Each number is 128 + 32 x the weight over its row's rms, rounded and kept within 0 to 255. Layers, rows and columns count from 0. Numbers have three digits each. The size before them is the row's rms in percent of the matrix's.

# down: layer 6 MLP down (transposed), 960x192, rms 0.0673, rows 250-378, columns 48-95
# up: layer 6 MLP up, 960x192, rms 0.0793, rows 251-378, columns 48-95
down250 098:112105116139120149125110156123128189138165089169151126100094106132140127096116112117180097135113103112118086152114109147094079191154145129151113
up251 096:119186088184156073112109121099159191147073105159172097128096182109166088123175156131117060136154139156129140158126112132135161100130162080111151
down251 087:122106110206130193129096120108155140156149152094142088140114132161133135121108116132169162122113110079155132129060071121140161108143178085169140
up252 111:096140108115138136148122125128186148124129152152166147109121182098113123129141087113159123146088125107185132127096095053166090158165133122135125
down252 112:122095126140160103112061119126113162136159111148140153079117152120174144139113139138085132066069133146161188140121123067108131153143143147137107
up253 109:128146096133087204145125124149173137103162094109154203151150152078121064151159139139174180132125143130114127165163157157060118117153037167171083
down253 108:122111124138126088133196100111120105124107155150106135115195068095119143132095100149157122061175139066118138085065095150112137092136161049168157
up254 110:083204151140121110123133121141103120190153142178144141127133102143121153143157139083154120069084141129167102113098153155155126159149132127167090
down254 118:114132131162105139063118193169195145130158116142096075087127121153150143124150111084134131129111186114145181080137079110175146165148138086140125
up255 109:141153160092132094158156206140136151084165099129144123174163189140165109086165124145199095141106155125125122108102180098122195130116110121158068
down255 111:169153083117129089135132058064191121141111206103148114135118096140118118105154174117130197124118126110069092161092144110109121154132126146135100
up256 100:113127146148148101134137129176084101129133165135137117138185190106155131133164123138130195125059117176121084104067083132171188125173118124149077
down256 101:135166164118149119135173130111153155049162112180126151144118160100096070107123132181135126103107160222181108137107075171123145081109100077150138
up257 096:082135116132112110101155141090113167144122180103108143095131124125154105167132143114106117116104130135106114112151106132113109173129107110110179
down257 096:117112114121129100136117156103142114127125077149092131180071078079113127130126144157176026168132117125144080066130143136137159102123171137078045
up258 118:152147120163092124089142146095166150106158129182147152146091197094175106173156140142184142127127090136121072120144162142103121121198179094134134
down258 127:114186144131080159102118199142193129140158080155087173103136126140148127183089102107147137079122164194160083105149097131081105167158083168177149
up259 097:156170140137160117118133130108130096174091091128185126117127149135123075172100125153169203085082140079157089097182122176088179143163100112110150
down259 094:086170173102101154125143144136134134141154183087131096202132085120168112078115081104110155118144156143078160124071136127114084134088120086126142
up260 114:209131153204087091121141208140144166109137093144111145125144121205138079098170157110147164134085162127154154113133143134091132152132118145122124
down260 115:117178125118087098085174165082147093153124094090125149112083067101113104128160088078093094083165129142113106135153111128138128106147100171157160
up261 090:120143108134165114163060117094215122145166143073152131132135148145162112102129081160145154039098071169090111139130147114118148155126099144122122
down261 079:163106172095083145118159163085095155202087137086148155146132097092131132141125164130111134150205181112134156087058072178154115123167120109158157
up262 017:105160105145099102155136131122109072162075083116139108137093150186114136094095108150148073175055179100163169212108116118165152109118126080054149
down262 011:162134145155152128117114094144183214135167130154110131103133035103101120125126131136076140114147126121114111121157180169106139145117156122147125
up263 097:103107170035133074168075088114179150124165152164092116183088086162163150121126109140127080088108099071140083093129127147124073169149095114120075
down263 102:124179162110135155114174167113078128091086059168144080139155157152123125124097198165172156148115173145085141171149097113148144099118110088140120
up264 021:150112137139121129122116110136115170168158156103167126156181146136142050164173138197110073061118121143161135139116134134151160142147124060125109
down264 012:088163098142103104157108184154121098120136134127078141135091134150099154127092080119082145141192117123110099130106104142164089111106135175113187
up265 095:147174154133110102078105219145105122173168124127137124069060170178145131118159106082181155135145090151136142135068090206126159122143144164140126
down265 077:089113089122133103134180093167063187173105128149138085189160124126146077136141107134101107102146105136137131119126142109150185163176136136117111
up266 103:145157164104159080186116146117150150116121184124146143075133139113132124160168231131140158128113075111135144123133110153151133154181081145099157
down266 106:131157153153198173115137107122134087152112126096125078130116125101175154142116078115108068114140171128152097152086144100126097123133129153159084
up267 109:134100182134140082173096145078102190118154162092154122130167167094129120143173175128102145088184170121107155152136142155123136141096136120098147
down267 108:176166129162196155096108135155156077134104145149124075129129094142124124147205164139163132123109145107116117120185107093147083116133164162121116
up268 048:128125135086128191083156109144096203115126123122134099187190200157115124118216167117158133107132125142122139155131157153107140093096128160132140
down268 025:051132119118126115111081115093131072130134163093119174114086096147123147144060096094113098141187137173111108132116130109148078159110141101097131
up269 108:098126149081134066123134086151106155091199122126135111170160147133104166157135176141108124127152151126135127119127228095134136152154157120090074
down269 105:127131147109138154164173140129151136143084162158169099111111111102168193105165119122144096138111079153145152146153093197217104162082158110184045
up270 116:148177119106115102112180127072155159149156105080104147099184147171148122175190147166112169124150121087147136130073171109125103128090115188088150
down270 117:149141134120162154096112124184186107087152129138121117141096075105093158163161144119118149171106163150131127147096151160104098136162099168078129
up271 016:094135146115161164145129141164154129128105145156123137155115159130136082147217184102114122067078100151072165116126174193152120172114081038123117
down271 010:116099103202092118091115133115103052121166179062135122134058153124122134112093076127119122134121134155139109091120145075179097121101153155116126
up272 115:134153169118100124176120098124197163088132189094152097140113102076128116168137162198148169150067133126120072138135143087132153129175069126098115
down272 107:165151109137157125173162125167119144105123108154099091103128151100099134082153071109073159099063116103165158174111150100127112157084143087158125
up273 117:079166122136097135170153089141172126120160104102148119103193089140191122159134141131114219116078153148174160093082146118094181149137120083147146
down273 117:133109116184206104118111131133140104125105150161123150107145170107124150073116136087140147162125107135068162054135115113165162120153152103085113
up274 114:108166137132134148149122155125212201084132108143136138077098200138130102114138151105132141086143137110219165119145189121119121125111070113148076
down274 121:210141148046073151088110101143113086098127115112085149160115116098107164149132056103174105142137073140131210212138115157156049160165135137166150
up275 018:126213098113122099181118107122162180134075210130160095088139099125127141143166095075199107183123079119151128142114150138116114124135118111135160
down275 011:136134149127098146135170167093130113162169175161132211137090175157199081117119209141141124137147134109151137090169105125142133165125121156101067
up276 126:144096081114116108238107147079110148137124071144128165160174210110120114163130130117122110139137205133116132133156116145125118134208146122119118
down276 131:138171104139118142119107083097124113142152115150136092111105132075118122086130143146174134158156082136138162204114182182126148132113114154108179
up277 091:117122083103096092153138100123078122117175188156109168136130148127159181145097137114159070134097108158099137080131118168138166202139169096125144
down277 066:148170128159163115149125102123186186149164175130084166151139102127120078160148085098166149131139095180145121074130153068098092137129102071140063
up278 093:143165146147092117156221128051126207163142126111100126169152131099127082100144130116142177092142067139078148156125169165144108115142103083117157
down278 088:134149111132227077101108107204104044130143135114148136061149086115198156143122090097105125131129158107117104053132113137167125123095136159097185
up279 088:164145120116088138158138090170142112099131143162133174144176093171116086171135105096036113149155142084128102143103128086104131142159093126102109
down279 093:136143150126165145111120121142112182210172102111121124115151130080152097081120188153105141146107141128195125171169121120089172020140126107149091
up280 121:101117152104135119116181173117159112157157140110103153153151166164071167153169137167159147079126145037213148106136093118130102128206170151105136
down280 128:111138111080120115130153097126119182112101128108158192181189157122130154088075154132095158142158107128161071123162074110105096103117151135146098
up281 096:139181140129098172120143164145179124149147120129137087063134205151102165152164145124162109043112080076157115132136129211130184153193148143096110
down281 102:060150119121128109145119156152123144119144098159125108112146080133150111084125060075108141147106136151122181106145115094162113076107175093144122
up282 108:168144126135142099182116085159159119120110135197168117141146148114088149133118163111182186136103072138137149060051134109124184092086144117117117
down282 112:175077121125150166149139147163111134161134024134123129150197115175140192172135117171098150107159126113132188143124116107144105149088084157070131
up283 102:135165191129131155138116131165143151167149111118163160111163102129155135112123137135127115092159085150094092107088076201096066139135148090134134
down283 097:128121066106122109175154093150129120087121092183124164131180062111058180130173169109154116153129127127124133104181162111168100174092091118070155
up284 093:137108098087160104080140105139121173113084111180114147150089160093112152168169101181154076134091123125172157142123162117150072108154120144097063
down284 085:139094097090127139147142140138132077161144119127134104137113119132123111146118129142204110169105125121121084073195140134133174105164161097138154
up285 095:086128124111152142134168154114122172115129152182158109113114154132054148157149140148108121043113148032134117129128087116157127156207150120083151
down285 096:136118098121160157137135161151141103208112064126094121154188110098075181120104113125149125136077113115104138191070145099124106125102148098096089
up286 076:127113116158118142134171148136158107128135184151102127168160094115152124153157158138121125154087147148138098106066170190135067099177155150113117
down286 074:110138092179136133121085110126124171163112075113169126094144160162111077142112075149138120133085160140174117085175118105107165167119093189134140
up287 119:136173108181104168144086145102144181169154099134145142117150175124092146129168149142147109062109074110098145141108129069113152104110091135127089
down287 127:106119087119099118060152089116169184096130062109154175168121149105124100084087152120156149119153114112140172151166115104113132120136180171098145
up288 105:132157107104122135229101128122129131153147150147205125195081172109096148107164174137086111139147148057074140036169128052093107152138107102120075
down288 111:115133098138111120107086149115133150133175070168129144137107151069109146176082122161147074145100131118140106188150171158123137152087101121063108
up289 109:113136113121164124119150110137191148069169167127124123114136127123126128154173127109143097069065149135119161100077134099120142079075132131099144
down289 115:168099129109106163146126160088111126109154154118152160183094119130114055137095144118142161178132098135138113154143114030122153142169093150147168
up290 109:101149123136125116219088158088091140164142078172196228142137176106140103184130144103099133130117160138182148077145140084140100137187050109090160
down290 107:119139161124208149149122080173125066164115144126108099112094097129095089090083157129201148142141091141120169184103175175111170100129129110097151
up291 088:078116136143127158108109168138131123076185142131181148155123181138133095098099089156148131089163116103117151136121132102107159157192129102075099
down291 075:160115121155110175184104134167107094146170147133113171137116157129147173105151091087150129189073133127167119086139107162183122114098125131131121
up292 090:097164185213107128148119137202137157120178102124110198123115154120118133118144172131128153115076142152115167123089163176104171105138076143165104
down292 080:098120107122113151172126124154123139127103107076151165070089100093148117148078130111172127177156118121104184142113082164126089165094115142170143
up293 111:109132146106177170122145077083120122208124142171133133096195092158152107193186166166097128158057106135117097133070220140138116078172145162145098
down293 112:177125133143125129120161131106117161102156059123099176210101157102094171088070090120162082125099161111112114137116121148164177155117073136103133
up294 077:162188153153130127144150161129092168114220109155179107162121183172061137147190095107130134112190173135113092104099164117147169164096087158127087
down294 058:198131101081125110113109100139144120167139120171127199131138122138083132103055191142122133110163116130158081097092106164084111138131069051126094
up295 108:132126178124175115109075140117113115147150135177222123114096080137152129105119190180145131083102140052134161142127149095118106134188135105090157
down295 112:149113126130167088169190152168133119139151178062096081073145144087117118118132105111047174096117118194144086137127091115047114126107078101150187
up296 115:106095101103144088198068128122137180134132117170116102109116193130130177097133135127082105079159062148128105135101217092132138132175130100111114
down296 114:159121119132133126117137118118130138152077119139126113142089105173111120129077134114159113150146171088100103153143140122097106136125143188166130
up297 092:104214191176110095104171108087117146107129144110123168111069129131096130161136128117139157132107112142165176143156125158137105179078151165103132
down297 090:113108132122125127114150154106187104156068150101102107145061168120128152079123141098117146166094142103174121141181109068160181072194133118145138
up298 078:118150087083115177133133124111124113142114207156104098134145172141073154108182090114125137142136115132121132160066089096106149082181103122104066
down298 070:160104171115131140140100137141080143142143119116118179097092115155126113174108071093129163118161132146078151170111143127123106145097147088174115
up299 110:042159131151171134124137132163140155068117123141173133105122121164091113186142149205079133092083136093114137099122134121074092127150122119099162
down299 109:187159181110136142150085102156134155119123123058142091095204172147132074101127082087119137136159087127138122161167143141145162112156086105107126
up300 092:116076107092119098145143114124113151112173164155099119140163148090068116165163152144077120139131143122189142111097157097144132159151144150080116
down300 084:137150089121123102169120104177087146125170134133170150075121158161133177108169140137114127134092155107117117114095115124116114108036145089105134
up301 136:112184130065105111096108146143185118152130104089155165156168132120112167158192180134124141051154127067117132145133122170058139168150121111119130
down301 141:105149101131193106131155128060149144148129068087075095127120136151158180175127129140173092160138115136123127096056162104114089159137155148188095
up302 136:157141089109100158121119149114197121114164137165097083093119145128117140155184079155130116109133147085139103112117144110083128158137121154163070
down302 153:151143106110145118141178127204097185130116073128074106070122163097103126179199065145119149150089146145085128153111168095104099138152087144120131
up303 080:095146119101112121169173128075102170132201191124088124088136179138115122082173143154152131133155119116099115129136157151102115110161115099136136
down303 069:136097120155172109092139191181107104092064093125151139134123129131122110121095171144122108151184148138122096118124094106143095115139095221048141
up304 019:150197116066103105186130087104162106092105161169144120092163167170157143207168075084108134169143109147098136084128075128124100166090111070112101
down304 010:129073154143097169110133169140142112127143090101073114119088152174133149085058147126109170168111151083117123067106135050143151066146159137112126
up305 110:083117117142134075114132124142167129114146128134161142123083168123200076119120157126121130145096126180212122088134132128095167171146112104139153
down305 107:112116145128140191123071108107138137096127094146090088122173103106087063109215131152170159105148146110095162101152100156169126128144168104098139
up306 124:109138147151090072108163113174126171136165121096206159128166146174109154144169128177118173111097139061121153095093133169109147195122122131114150
down306 136:076137134181148090110145079118116188136091229151132217163119145120100136079116169131139187083139110113179079075119157133089130134177133127110125
up307 109:116181201101212091097144138079132110095102140119080106080149177139127132142147177143125155059135114107159084134125114120127206119101083139119117
down307 107:163071143113146117098081158123163143090055114150107070100101080105126174096159105141128110102167099095150172126134164106170134102179172121117150
up308 022:140213099125099157175100150143106147091059148178163095096115146162113146112100119077146129140063130123137106145163100152089173125132179204113128
down308 014:139096158150121136124099119112112181123157194086119103102130116154140145153114165148088131138127138103110124130156168120088119132148136092111097
up309 092:192135139142113088101092104091094177142139149170165101082082142078159115115140173161136121122123149118161152086154173099104132156136134130112130
down309 084:084111131138102120106187177161115115156086086055108057196115160177127103096155128128185087105175132134117148170177129136168160104154152129102086
up310 099:155114200170106165187109147113122146156112133111163158067127170122096131142168189133161176178098106099158095123120143134110119150130012150143118
down310 102:122145083122163179186134117096092116047081108187082073181142032092136191120101137174102067113157123167103105110152163190129117100131138121147147
up311 104:136164151115088187124159133141111126126098085155114184088159109129092149179088216100064117133124094110089116127091089095145108175168113135103099
down311 104:128134163111097143144103130087126056124150211144115093110108186124178148089115145114112141168153159113123107101126117185117119097077125140093151
up312 110:129121156115156066127107135186104137180108102192116120118200166194154142190126153160110102130116146176162071062126143109113161140087173140126126
down312 111:199139171184106138124107130073106098133181123136134039179182101103118110158129104132169146119103127118116117192195164145148107128105185131121144
up313 107:123089151112163167152181123129113133148143115072084163107158101135156149132132110130080182097131092139081112122111168179120109119148168138123108
down313 108:249130116143083129079117191131156100111108126187097090163134168171102103117137132118197072134105099117139131146158157174117160139153102143180139
up314 114:085138140121091088110164134105175165085139147105128131122129106107179128152136114148176149045126183121234122124140143051174137172138131140174153
down314 113:171144120053091102138086144091147165124176127158139126151071144166087145140113091134125099137080107104040089110151088121130168081099120095129103
up315 112:139144154112115121102132189115197159131113154151079170144190129144166118131128119150160081095141128120132105069136121129113180173177111149097071
down315 109:123122137131178170174192160163087164127124112169219122116123153093093112170121120102166171144096124149112124114114168075112181184111133161161163
up316 127:106150164084115134114070180174130111119173091184182129118146120153121103179174156145131168088119122131176063111118150079062124164106112135121168
down316 124:123136118158172135171179131117055094097092108101203117114107106150091188130092157178053126132090135095078137086113132145142047149094112151106147
up317 124:055190165172165167116129147179098093184112105159131131162178135152124102162122056159207153121094158187133165108132144107161154143129104105160076
down317 135:143106139122162087160167151167105195145074168082162081147178139165125148168086133148154108080121150090137101115103110154138153103119144072136165
up318 023:121157113167142107170129115151109180183145099113059103149160075126113115153146148170140153159194160138118233141134140126109165167119127145100113
down318 012:053135110143062125094160161137169128075205123147132159121110184092183114067094090109177084062141059164152106116134141092123097115090134088154128
up319 105:086111121128140101150189097142134095090097113140149143187141146133119125155108097100099149135166177113192111070113100120081094152096110131129100
down319 108:153105093125179184132129105121138153143160097133103133161152085105140134155187162090120072111057100176172168156126138187197165075148138113130100
up320 120:157164118094096145152079086123143101094130054103123189094149130153130138145121146148128123106124103112095096150127069138145136154104110117109119
down320 126:094057153134098133135154149115087140150165172147086099148158122160148063218065095132161086139088174151093114146121121122095140088131126121133134
up321 109:137151094147103140188088105134175153110119153131095153063146149086134091131120083123177139126080161091131144107086103161178165151145130092149116
down321 106:121143120140188132108147108090099099184142151140080149168143083090143143055178065091045122170172134141144071088084085133114107158159146122154084
up322 118:165102117078123124214113083079134119194108110080129147117184108174075149197129176145077131100151143048123125079098130129144085165160164143086123
down322 118:079125088109093148105140161085146148145131124162113149124132158075130091089099085130104101132096126122179125118140078181175107154163134093084066
up323 098:127155155108080132175042104186092141126128098186113189088154085125170133119135130117106101053118074134149142171081157107114154142184122110115101
down323 093:125114091109121142147145149128091099144182137184158141109119150145152107111138123152126151141067155123169148116172071102121157126151112113084130
up324 120:148140154118132114110155144094185149111130185105116154110157154084108100162123149170174147156117157085178133108155138148101184130140102150094081
down324 122:034165105105093133155135097152189099147082181157122137105102087119132184139105050153097114148115115163112144130148158141198048076054097133120155
up325 106:136102134147130060108160167115130191097156125129099143122109160100110141138169208166124159116142177127120040129138103125158106150113182116067185
down325 109:102096129173152058144073123088127060130117071136156157097149141128111165141144180143127094133148117065176132140203162158137126115081095139110143
up326 112:151099134096089103119100157142125125070137109188223121067120150100102115185166154162179187068079133120120161101097123105133148151198164105102130
down326 113:099083132148114085139080161174097139115086127188099046161128178156087122132118147159096150157078204149158118148162130133096157100113066115178133
up327 093:125187097155136124072136095162210099050120183115124174054125072187163122138112135110142146118107115101165122090146109130110160189095147126110105
down327 093:085157145084102108206160136115080152165077177130156045181174185142112143114123165147097119153164150055096143112136118192111098080136123132127130
up328 100:108166112105124118176136141143138102150160157130118188087136127136114092136173123169148157113199125089174116122120180153125148090122056144114154
down328 104:171156134164137109086133120160125119102161079097145138192150076154063170054093125151144156145099171059125098201156123143091144097108169105115147
up329 116:117154128134135143133161165111110135123175089127144181113144181183095155152156154120137154080120052082161149115141162106102149121134063161154094
down329 119:090077134127078125103135202139159181117165094178082128095134138142149086097132102148164115107125096144128083101154138106136047133152165137125153
up330 101:108148074108172056128156134070120128135170147089173071237116182163152134118201135128099124169140117177105114136100100098137106136143102134155100
down330 099:122131192109048135145116136162096092113081087166145080131138119116155129086089139107148096077134119138149190133154161146111116169143109052137054
up331 071:101142103074104124139094141168134135183167078184165121181074143138129091129142127119099096109186102116191110157127117087133111141147082127110150
down331 052:111116122171152167095118086182131146097145168126126128121171129106197176148153125174130168097080107147160169059073107146123105077101146109169125
up332 116:133131137196068106121104130132120176096132096102170245103113151119106162126119175195155152093082122055140187123179103155083104129101155142140133
down332 126:128163086090157071118171084125169086125175137120169138103118142109056120111180138175175073147131129132145122161185132125118101144094176114110118
up333 098:122158112115166142132127147097110174232110148149124115116205151172105127101120107156142140117122146119158051116139176161126109137125122182129156
down333 098:073096131107096207111147194108135154055095092149102210176090112132106136118086076129093062155124100154139138153096134167138124155119071156134123
up334 093:098212135155099153103126116126150109112145185172145155102178072127124054114116101120144118121144119142151142093116127087149136138077073166106120
down334 097:147137107116179134073090111110115134163154107144137118179178156012130165108142150143150120156114084100092176147141093147076139144138103095149149
up335 016:065123098111066192131144145139108174167099131123123098146089162148108121098149147146171107133051082123140091132081115100105155089154143119054140
down335 010:206102147189122126126148111132143171180199183147164130099093062120135161143134127154125100086154095146132149112201113140134145113104158130134094
up336 097:119179179163121161075113146153152084174112103118099148137175172168101103141143094178134148132147112139111082158155069104115144097116066152158075
down336 105:109079092087108094148122116164181145108111115138118112111124079130166173113078168055145113119199138120079145170199125169162125153123170111114108
up337 106:037132155096179172133141145115125128169107160074137145169160105144236086093157112139136122108082172067134112082139097129128124214128149091175119
down337 103:178142150124189169152153024123125128112119148162138116130107161109108146165119136155120159096150123150092055078157153120075099134080117107111184
up338 093:151106188123100140167099145115155178080119162138063147101157113120145110112174100161170119149135136099191137138101110090125157148116109127149130
down338 096:143123091120119165129152039113078081139094101124133154078118117103144161202122136099165142182118137111116140198191173077181104124127160126159122
up339 073:128124110123115173091139136127117162071173158077132165117116152106146137105125125125103132126191090168130077081163137082111076091110156097122176
down339 077:131074137165075164111095076132146130136094126134180097157106117133086075166091148172166204132126136077074147157119087117130184133170110158138123
up340 118:164138130091124143125128158106107150117151139156029132126121119156158160182191092164165121114078135121107109103120105107105158119147182128144106
down340 124:135118140076175122122126157193104135163137158148104119128114100095109115192091134117219161147072093158136107132166128159170151128100120123101166
up341 077:134155117107088152113118116159155158131113109104148138051193106112174115124193121157070181137121113177161137097185120126101116121062158129066079
down341 056:163115182092103142121190110106158120110131111118081146141113110085072138129109147137129102144151126089094133075101132174159124129131079109124091
up342 093:093094141123082140171119112132136171192100172098117190125138131114152113091145095123103130167169147103180087131080115079106124156138118097106092
down342 097:110185134097146136072211148147162107023119155149194119128157101105150096165085174127171162104096149144123156176098216144096121146161131147123115
up343 022:136173092158118169153171156097145134095122112167134144122101134149136155107105122079123142146132141090088098121151096145128122162095170147188124
down343 012:145126184111136094108143141110143161128145127114150141079119141154115118119130166151123143124084164128089140089120135131122175116118096129126039
up344 092:143138127139149095124076136154147196161093083162145136103119137118185122153146144197149098124080095129072113147097152148138091112127121123133129
down344 067:100161091073170167121132157100173127137164128101176118153077159113104092050113104120145115149191109153165110136152115121131170179123061139141094
up345 106:165142138094172137108169156101172210130142105119111113107145078117101058112133144144149150112147092130168122142125097074131188178133129132114096
down345 112:135173091131137149074057133188071053151177069157155135176120146117123161147162128153139192113117113161150178148168181194124089140135152119078137
up346 015:148227154102074098128092153144161128112087168125147144131136176116094086158172094071166128078119124114070089134112115203104126103138150152102126
down346 009:086122087173146133154144164054081126086138143087097116114102108159125119078102110141133119121064152127113155106106138086164102137131057131099155
up347 106:162110112119125097179154167156106149160101174195109114096114178111135125161166124126149177107130126130124042138125144155097156107124133094069167
down347 103:115096183134123151162100160142068113133181107230172116146094094120138096157077134113152056066080115136144125096141168122156150127125146131128118
up348 120:148144095164100144156116100094114173136130138089109121147125209096212100147170165122122132118094200084124153069153158070132134131107199129169134
down348 123:104126109154159179106134146198116126111111123120087115122121088120135113125151084156078087122143125177118144136096147101089141139067099132096172
up349 107:081155091107129099135130155170139182167147169105114221191135099162136131153107095130164109090131129104144090141094195128139180133174109122148085
down349 099:120128130139096149146122117144105172124163083148150163111126122112145111127136153147115134079100133133135165164103086117149073195121124180114138
up350 105:143141127087134152110133130117159192142201167138176088140135089114163141119109129141099157126098096108135160108116118089109120160214087129141143
down350 110:127116141174129164124123172092150133125122115081102164114161100149108116113182154142132139147109132100178156240150097088132088115093058170155143
up351 112:110152130166118167116131158179173108094148109112093132089138115158176128105125090112122183111101042156159151116101126125083084083166095151101092
down351 120:161073138152138155155116144095127146083117081066157153108119057126138094077156076114089194110107099133084170124161084101147184098067081148127154
up352 112:071089133074134126152132156181185139107111109111110112126181093143120053150149136103169193093100150104169077139139101144108118179142117110186172
down352 113:141133121084154124179108115142085137062106158143153125170103091121165109178104093153152153176178110171154115144118059149136090129143141125172146
up353 102:068086225041094090143076157083147135139125109112130145099129122163153111202123104128147135143155098119122109157154161080087099169187114104119136
down353 101:090143124122103146097148083071172182136150111128117069110116108102122142122153099201136134135103163118142104119129104136107116108082156201136149
up354 044:084120127146143150163132155153129140071150177145122151132180112094117126105140123092141146114164129138131151116108154147105177098128135084134123
down354 026:138117111104086104151139133135079085157090084138165147144048134102179148144125146141124136148158106145154145068121070101116084168154120125167091
up355 110:102164164059150170127123138158121162193130108168092180071126134124063133141159121167156088107142072081093064105080158040102082124118084125112195
down355 115:159152160131126183105121078128132035100120149077088121107097158129160155137109120176093098102095133103157245166189142165148156112136157132129099
up356 121:179106052115147080134110123117137125124143175132099145108140130118160134158120100124133172112136133146146121129093110140103166070109150149144072
down356 123:115166115148082129104139147125120085123136110129177081087107146151100163117139173099126096093107138146134131172133179168131130130092199148113168
up357 111:160157146086108105108094083135171123128092136178120114135108147163080158165184134157115089063120103069115110099151145129139130168161084144161117
down357 112:104086103091172143211169118135150156153135111130131153126157138068161114142137096156136157107130092119124090007111109102150101111104120122105130
up358 102:147099198116107129164086153134129133138127080157139110127126175080083132130136167158084143120096119196129140143168168153161178168131104132138161
down358 107:140096149139042113133144177124115147113116155079117159128150085201093121143145147112137159108128148081099148128072112162110155070183163080151185
up359 114:086119116139125112231142123103073091133216183123187130125146133124103182180174166129128170130140157089156141090124169165121130163123129126098136
down359 118:161149079149147130102103142137145129134096112098088104118113115099117087117082090144159136128141131177158136132108101081109102082159102156131162
up360 019:166182090154119167167088116144126164086105201125171120165138109053184175127168132097114116165112079124102035142172101099127124150145149156065096
down360 011:122105136192121162091143145112062146201179119111131113087139108180074137131105128099092147137185106087146130108126144135163149095125101149089136
up361 120:143134128127149186133142124104127099090128123164104162116137129110102079176106072145145099146053124116124146149113149097097157173140083101129099
down361 134:191116126114147120169132136159058118044161093127131139185092084112132117122111097125089118100119092117121106137132148117122095092192174119161120
up362 089:075075128116136115151103099088151121112092161174100162200101121123127135122163064177101106102139107124125107146052133083116094104134083147118107
down362 099:141171110171091184140168156143157116114116114085109128159135099102140144095115122053153060182117153131139129112157106122174174101074165131152113
up363 038:119176096142088098132127115133095185180137161108100147166164139144089106189125097154213096117181109138163191094136144154077180052170135128162112
down363 023:115098146106152091091189112112147108105159126163108115108060141097158172092139152168126125087088101098077132081111090102122095172051121118103117
up364 112:181170094139138088125099159099121129114125075160134058133086217133109154127151149183139138110098103129125125112097137132124170152105168117068093
down364 109:131133106125105108128141093095100134152141130125116113140151118082168129132132152092091136114151134100147100102193155097103154109174177131192133
up365 101:109094123085111089081096170150096154190168151127137145101161114102142107201187173131137153152081155066124078076139103118137114158144107190149113
down365 109:170163105193154140185163134123146135126137143159126135159149068111098134126156039160173158162158153192144128151131148112166163131087161121080146
up366 031:120175128130190079151103134092139137110093220100092134107174131130140173160146102140190168146175129130158141109128142108121141110148164124123117
down366 016:121068166069053089123173153155134125105168101124103161160070109134091131125091160157097124135109121118135152076108107089138099177106077138149088
up367 115:098150142100195081156087160160172084115138150104150165166154157170166122140136115107124180125126098073140177139108176067110149149152025115138130
down367 116:152127155104096072125159127128120112128130176118089153108104086126190120162133122182168112149126119137101120090163085077120156148158193159135217
up368 106:093120116142138083104100142109196150083154117165093156147131156131141076097144182135174215131126132142099165125162157113129141149104097153124094
down368 109:112135111146138127198093118125120089176107132153104165168077128099151158110188119115078101132136091098091176082162110121187147117061108066113160
up369 057:162093147179114152108135138185110090072102183142104085111175164075122172087156133095093057132163153115152183095188146178160113091087132114146166
down369 050:058162122113156118123113151099139167184135090129167182125121081159104093138110152156185191131086103139143123076103129103085143169185133155106079
up370 032:105138151112153107139129142114086131118125136198123153129223179106161147167181139132173154113123151142154169072068136114121156118177102069103115
down370 019:152116101148088153103137128157169087102113121064124128110032113147114143106084101111125156098148072110086145104133095106116114147092152157146140
up371 117:079134220125172142175147144154136101152136088146096172129116128087202148142138178146176179101116099080150114110101146120149138113155134106107117
down371 121:142154092178180125154122147126085110163086129139104160154097142111128140122105134128112113113103155168207053130135124178163112102064116095125119
up372 114:152160166095154126110117153165143164197110143140089124156121146160137111168168140209148129129152097152095099143146103121127158140194116130179178
down372 108:114145116122112168132182172115109097158190140143143159149081089065139137137091128146151150145157084050131104184102164159100174108114108085092081
up373 026:141129131135151122203186176142112118143187112148118123129147101160094114152102151134163093154155178154107150165141123135087112136111115169190141
down373 015:091165103163133154081083115101165198046146172156140129116116159116157111130104114133115086085086089088092116101167149134118121115115171045132149
up374 113:116154152128172128188056143159183094128138169143119156108117139152092077146122120124155147126136122168118131123133170132151177147116011104114133
down374 119:128143095142152141093054131086142163091152111109171158083100131092081159142151169092139131157123180135109181064120166156091084174155136151112089
up375 014:110137085124132116152117123167077122158107161119146123169146146156148130159174103082173105112113112143104201193130123164127148099133086159083123
down375 009:139149069142113179133120112049150116086186103182133149094057073160071108107087077125116111116171127103121103106134116125107112116070086121192106
up376 112:120161141151109076127184144086155203145137101188137169144090133102150111140125132167141166138102163129079199120155167123110104127162147064118123
down376 115:122142119130139103133107108183161092130152105117104153098125108172176087110132114105102118202082112131119127145223102143109143107101121105184192
up377 103:103185113135152097188099142122131106148177157151121162161085174076130146143135110117093086135062123113146136157099157136111165131122144140104146
down377 104:103114153117129089143151144155104113129062091109124106177154065090155090112164134104115162116184157150122163170109090061110142100122142128112110
up378 096:130120119095059078112113195131076117163180157142122148099164189141174062120107146144117160115151198151072113103124100120119117179086166109120170
down378 104:107106092144175179140145026152128085138135102112085074148099131152153119143160077131166061122051132116167084133167227103109129081175117118130109